Weights of a small GPT-style language model, trained from scratch on English Wikipedia.
Training: a variant of Adam for these matrices, 3776 steps.
Each number is 500 + 25 x the weight over its row's rms, rounded and kept within 0 to 999. Layers, rows and columns count from 0. Numbers have three digits each. The size before them is the row's rms in percent of the matrix's.

# up: layer 5 MLP up, 768x384, rms 0.039, rows 408-424, columns 128-255
# down: layer 5 MLP down (transposed), 768x384, rms 0.035, rows 408-423, columns 128-255
# gate: layer 5 MLP gate, 768x384, rms 0.038, rows 409-424, columns 128-255
up408 099:492485478493513467461481484490476513551487568502514501499468514503493513476505487499559454469509472518488481482517558529530465534543483512513517479499497537552444493479507510465481514471502499517520483512515516484509508489502468529491525516492464504517469499494487509492537489529548504484521479496500508482499485475527456510500473475481509477485525470502500508439480495465535504504532
down408 100:499500497480524513506497522509479508489508494522518502536549455466512486494493489481495510539504511470468515489478474492475512494481451512488542526517521497501482500452499509497522464468478538534485521509500504489530486546521513479514522545514514507450514514511444532449514503471471511491486517468466474494499475492480467526514464510523465519470500523475459489504489519494512525510465
gate409 100:494496568499494525497501496486509506506532490520505475498482499509524504511482503517530504498462493508458498519498498480454468522518488495544506484480554529472574466480490500473503516475500503532494484496507492478477492496536496498516505501526500493447505512535534501513486480475500529499491541472534472537517526513495489474521510494509480502517509549537463451558457528490524499522461
up409 103:510474461539562521488483527524515539478548510458554531531508456500518498506477494483497509455513501541468524498504524468485495488510472465526496498519466534523545479492481532494502482510485563478478499503464545499497517484503508500531504525516536500490494541513548538523512489491523451502449463469509476468514492483491527481500511505486516462466481515519492495543493507491525484498498
down409 106:525511542500497484522525487510471511509554525542515486525532487464476546465496467521518499524565512488480478515537452496515476543522484520536494520519495510496457527516512522529492489493477421520464500494527522509518471481470527538466494471507442494500499507546520499532511507522514510465542492559471464449512494509517515519487506531509492522502495494537524512503509475520429488494498
gate410 089:483540482511462529505464527497518511509513487470482475449513481487521501524492507501521508477458503530489499526499525518551492458486530509483474525498493508506486543461517551509510451467522516508534540498484507547554535478534502499489523466487527449508539480468539540497502518505532498517468499488478505444494487477485513513561475514534469467482503474495491474519528523451537522520471
up410 097:497491540476508485528491486519488468501517553524551490500485498543522462502521550509525503553508499497538499489515491507461482493509486487520535485516484471500498486475514508464502524522491462552498512517555508518458483507468500526512511493489507530457499476493526511495556490480523497549500527473496519526506464503522483518447552497458543539456538505502533475476479498464474513486516
down410 093:472494531449474495509471487497546515518517536511536489514535472508529491490529508531500513443523593510502473508519504456454466538481489542485544500497489498514575499473504503501506498506508544489475505539461524529531511523512518511489528503497473511517520521491523502510514499493504500480505509496491503478464469496519512513522504477504487475506519513454521527510490518552492491496489
gate411 098:428509504463522488536518500462554508485506493512515494529490478504543490490520554433481508518465485497486515462514542514485496517511529485510469504514505533477523540500499521532543487525524477534488476546498493524501481495465513464494541471537515525475500523535513464494479495500504493477538480482499470554479524507499485492528508484556483467494505545475467505504481475534519513471474
up411 097:526538469466506517537484508474504538506544504470489479510543486541484492555531505501465498492494474490537557466509481563519493517467482465541539501533490495495507520545484496524519528505485539494527496559471500486489489497505486499556494509522531478522485533527508529487475467491523499498523490484495516536518506510488474518489521516483479512479500512456516489494540499540561522526492
down411 099:484462547528511497530475499495475524485481507532501483530468498466508496475513493499523482507474488527490503515545558502457510532469521514483476466460505484501499470504508499528496526500483495493497517562499487529491496493467531465478480448453501512496585499514488451541529519524508489453503489483491432492533520484453508529517504528498496491497478484499508490515471560495478492476487
gate412 098:481518507542499527482486515515493492453569514523532518499488524504482477492559463549486522466481510481530517512489535503509500468500461496454480529498511486511469481540467516472497526483537462497478525553470526509429502495482504506490498448506478514531468485519446521459543519490486502473543487469518506525503485496513481441494541531525486502545498526467466484495511518453516494495533
up412 097:475512506489510520486447516493497533477474518531521501472546510513501502579498495496504515477503503521498489523520510512506530517500508492468538501487491534495478510466503492501504501462496480510543485495470538481491538492504507528537504490497551532528507502541502522484522460495516497507469519475522486471489539497502468523522434475482484487475514503469502486473465464478496475491480
down412 101:530449489498467536516462450526488496482530484488497455455503536515502463478490497509490508481488526481508530454499495477538505492522486477478458498491547489469526460513477472506500499478494463456497471578474500509495485456506522537495474462531455518511510501525476503500478509500473511510514467488489498481524486479507558504520489508530521505501461530513479529518504513517538501521512
gate413 104:502454474533556549473521501507467504506455515510519507497536524525480531509509484504511493500451476519515481532480467463467482538490541465516505444523474477502551517476489464517468503470523528508523462478515516488488469536488525512490506509465538460494498514499538480508510477530527461509483515477509509500543515507494507507467540491484434448476470500525519451525455518497502567499490
up413 104:485476501461512491508485481492532491512501482525467554483484503529508523515534518520514523474543530483499501496461509489472493505496523500475484469493482543437493477498521505504499499480524507552539460483454462499537450496506503500469467481482519488496483517513483537490506504522534479482490482521523540498468497492514468500495491442516495495528493481490498491484494476500514490551503
down413 105:478519442482494502490460461555535508496522553529501482533543509517532489537496492489486537477479528519474526444514497517484509546503497505518509460506461480475473498516492522521533513524464530505486491490457505502524492531475467499478504502467471479494489487487477487521534448468519464524509484490477497499532504498482460514510496524532499498523451513448481489495459521495483482504502
gate414 104:470516478523492461491506483522456505480504465476472554511504554514477493476508551503497475505502482507506495509524524486508495512463437449441474504483503532525479507503516532511482540513454510529511493503477459475533489496506469467446450510498501485495521560521495479527485467501480499512471500536489523534523489466550476503518524464516501491514478465506517499497510513531531504521506
up414 100:533514553502481513546495518506493478465514451536516500491507489501475513533485464502492532507533487549485495523497483505509498474498511513547504541495487539491470497496476527429518479459489496497494542471479512487507483484517505524489500533504521499507495557503500516464455491505493449533434539488518475516542459463479472477462470514481537507469481531501531516494500510497447485537484
down414 100:511504470453530503472511489488481491509500566489533529491499543536526490513467512479508488542509494482442526484499487471500491556549507526533493505471509488495469511488443465499544491484506519512511467493522494561482525538496490473516484496467460491494513539501540485483521536515458504493500503488466520498496495487518502529443495444466505560521513475495497474505521498537522519487499
gate415 096:488498495480458516502537514511493469493510541458526510495500517537481509481513498483507484503487497491512536490470486447457503505480485502517498468506531441510513569509528517551474506524504512504516502502438503473489471497508477500495537457499484468479511545553508491507468510505501485487523480480540532528498466423488456476499480488526519507453490472500496530508438501475499529527516
up415 101:498494532449499485476480491544510505505545527470480494492497501484526477453513492527486513502456529549517474508507499521482481458526471530454491491501518518514485494483471468479494517469484466557500533507502544475499502486508538466478527528495504486507486460510499521472469520519470547490470514514515465471516544543496550507501537501482520472528502554505538465513499515450445481430494
down415 101:474479531473517502490453508530498500486466476535469497484517494555534492533490535497561495472482502471513491496515521477487488475541507560473491510481493500495509496504508497500526474466490542492487490532521446546515469484500478478523482551503486499514525475534491483519556467507514531459519490503523512507483504506496519496462478500480507503515511531476549486497497482532519497531503
gate416 095:531499476487490503504498511501488522507496515476458505467495480569520526477499514471507492489495518465490493522515486510460507488512469514529484478528480558522520505511480471519512481475496547521461524500454534444512468523510563489503517501476539498488498522488541527484508493485490538503462444473493507495475533468539514523494497462498511522508458493486492523524523517485522502504500
up416 098:467476543494546493547502491494494544454499465485567510494471472514486477518469485492549540505517524491488458517494503482480493520547515513535504512536487521537473499481533514511546539504521525498547487510525516498533496502507499515483457490550507476489496500501450502477556509498537483459493487514517542506501497536518542492526516482459546503497500479485520489506473493508501485492500
down416 099:493517529489452504443525553517513498535532539509527507522521500549470488466510506532499478502467465488489474469487468523490474488489505521524493465515524520465489489483526469497493548492457500506503536522481473458523472490512485540516507466491486542484518477460496494520502491463541519445471481475494477472477489552526481507494490482530470506510443525504500497523484490469518502453505
gate417 101:535504494452477512495481517570508473505547511534495466551465500463520522475482499544499509480465469522492516500472515529452510496494507491523486468543531485518508552500500485492554507492508500513518499487492517504533491485475514500474549487528473472505564512510518506495519514436516498484466491499534471502516496478485476470559508485492455517465492529487514495504514478532460525460494
up417 102:458480497533535518501514522488505453529488424528535482484523505473484412495511526533533512486510544511458477554464503519522463460504476512479507521538495534483511479547455465490482562504479497480488516505504487499498503482504491457481527473488504509522478504483492501504527497487519489526511501498478504458517497459494457464483493512457475479498531493473475539501462532514511490492542
down417 105:483550481518458463489550506484502533509461545497531513507512535522508554478521441446483445483495521481487472491523441495469516520495513508532511522499503488498488554509503456476474509511508488541514534507503531458541490485492505506505506522517507476540554521493486541505512517488564521504534501507489508524516476455539524526477536544534478520488507507528474449509487525517472511505479
gate418 097:516528515501506515496505475495490495480547478511497477482529503480474537547495520521495493514485523549479520420497514517469493512558493528498491540502494549510509485537516564444523464482521534519508507473516521520516491476506483502497556540518474488513515530517495507441486521471545490492458486509522517442458509533479529516505524463507472526463507505481505500514500491480498526541510
up418 097:491496523512495505477539483483493490530546502526494458514492500456496505524529491515470521553477543516512520465496491557532505494507478464509523509546499503496463452491484503490530513465474457517492477514502553489512498468534486530526554507504512483496526516486508521466511459494528517518466512471504479455480453480461494481518509441497519521528500488486539547488518525485492460547489
down418 095:518493514516508551505505521503482506527497557463483496548499483522509477520498517492517473492516541483500460535535508507465499488525487534472491477492471458474500504463484480486480479474528486539468545494480529481490526519537464484465446476457539506473506503453498470486521523510482467434508479503471511522488512480531499570524536514520507496538511457517503492490507507477505468531498
gate419 097:510523522481495503538460528573480533473484469532509491485545545551472524510472465474462508538482503489490483450499485502487486479481494559504478488503549539485522504533490524549492518543519493484494499545521479534502479510491488496491478482547480484515526498497478522488538467462473470484477495516476507518523475490517482453496501479506552548443504530502495455477477476519501472500487
up419 098:478481479534455463517520473456512491499465532498475508529497468480507507503537482523521509487492484534477462491506509545503447505512499459495535493438520489513477510530514519481476480469481511498511504510517491469482477480503499499528507496528512506504486521502503536487514512551488578450486492473515513486546480523512477500514547453501494501532471509484491459512484515504554498564511
down419 100:500506528536534475518455472504513503497514464508509548474523512498515562497466487460524458480490469512485467487539500479507477499502473511484480504518502557502537529509498478502538490579500483523493525508483503520515469523458494480505547484528494493518490497523493473525502512503489479523535514491508523465471534536502529529505492513463490520467482488473509494518479500463478489464454
gate420 098:420499498505510517558495520489511470508477513486527522451532467492507493501492487524522496534494479514497482500496453519483524520502537510493517534493534535483537485527529488490489483474519540470497528486552499530511475550494470504538487504547549459497479499510567510550525503508545465496504493526461488509523496516551535444533497475531523495454520523489485523480526478518526493528477
up420 094:484463507581518521522469504467532452499500496535506488483516514494515438509490501510491493503491496514478483517494492488469489455537481498517460507507468461540510500514564481517507487506499503523515471511445505461502492535533499489479480481472499495466517537541504501528522511500533525529473503470487523482515444561460520490489506527517514479485511516489490555550477529478485512502512
down420 098:550488480466516512509523480500514481485529461542508492544479487511534496507465455506551508489534487494524518509530507539504513482492527514539545545526524517540487503499544551484470471502538506523522516515491502482495488461505454520553513544504503475499541494484497475566518474477513489523511521442493508529513496488494506491539508490531514481487478509465522501530500488481508496449533
gate421 100:477534468525506488450511518477519480484489528476522507487520503510524512501498522518477495488465495514488491470504471484522518498494510471454485484508422473505507500505518486477532501462506512502491515499535483504527508480462510448493459532492456498446516453519531475469489488451476495530459505547536492490476461521487464492520510508497508514493538497520562456509493529468527555480473
up421 107:496555507533501484482464522495485478508484513508493489497491480510505510512550541475458495470495457530491474501499483461495464514489488523473478422533446496447512504463523501496449502435493516517502526491491486501514462541493491506439467518459484474473506484510484505493480491489478465539455486531500527497525471473482509479468513499523510482523520498541539464506508566472504493514513
down421 103:492477483519508486504531456522514545478560540530505474495500500534511455477503472495492503488514490504514492522459505506481501497487479499509477560506494501501477499486480504486519497497470489491522498550437537457443517543521464539528502475532476526499513504512484466502550492542491513446512499472490489511484499472503511529516503474501491497479505498522479545514474517470481512521474
gate422 104:507473488516539474543465472512488473491508500448502506522517458506496516457499482499461501508497478493534522505488480500418454528518495521519500475502446478556515574513534538567515489521528519488501500488533529483526466534423499510494516527511507513456494510532480494479531541490465477506458508518556465525495533484477494485495570540540476494519506467526519515491544484508474524491495
up422 102:485535468490493509490469519491565481474498523490481466471530482465511468504487517482454533497526459486494511528498466547491439507478486523544527501518478494531515530518512519506476550482470495423502524436466498481534476520506517457550465507487494553444484532520495495514521531479458522516430502495529462562481466519481482480510527502551492520508500514500505515507496476536535496516474
down422 101:449480530520476481512548453479501493539500511510555507495505565509492508543505478527495537532487495511503484534528530451507539487520502532499488530528532475458491467534494508495451469506513441498496524483493521497534530443516449459469489476495511501461473492459500465453515446490490491484525482464482537514488519473540500472525481459504503489519556500515500533509460518489538466507500
gate423 105:522515473472501519503497521502509516458508500476480504509492519503523545476534539477474466465507442501511467500503472471540473503458479442496532506529487498448510526502513521524479535524507524460552496499518488511499523504497555464475527514476491477485492499452519497471470500515491508533547462551565479458497529486516478509502512532506474504498458509516517491576474496562488519535462
up423 106:493483509486499462459494520469465487491504499491529545543540493534502487506484517471479464470494515490467515539530459473524507527492530474483496540531474476483515524472463516512506537465498489551505479540484538499569488495495509469511482503456461509489514495514483473501491512527520483536471491449491500505519484511477480474440506502478483511503508539449467494505505488503487493556484
down423 104:504497472479463506487490520473503533446504480536492505489493534483480456516551484537535534501486504501517485510499451480501490530516504505496509526459468506486513472532506509501476477473491506549468496482494458534523515463508506488493477543492530546476509451482499449485507495550497454541489484527513520480490498493491535502478539511526538475481510478491502470521518510505507486511488
gate424 097:497487462435473478509457533541474526519477500496457531519512473486532492489524498456510506535480529504509492485473487458500519550519527481516518498482520528524493480492483496512481483531450493503525536472449500511479481499475468515486510515554464516533504492469517485489544476481475484492483556473529478540481545477499526454538528481501512463484539521496497488459482464495521498462490
up424 087:505507540475484493525493543444459471502536503499488488487466480536494526488488489572490481470513512489482511486500498530499524494538451528520505477511519486445502483532472502484545503488492517480497509510549461514515519475508475502509456496465529470468491541492513505489443480559500521461509522536471501517504518499478532502479477510502516526471481485504450524492516498505544531540496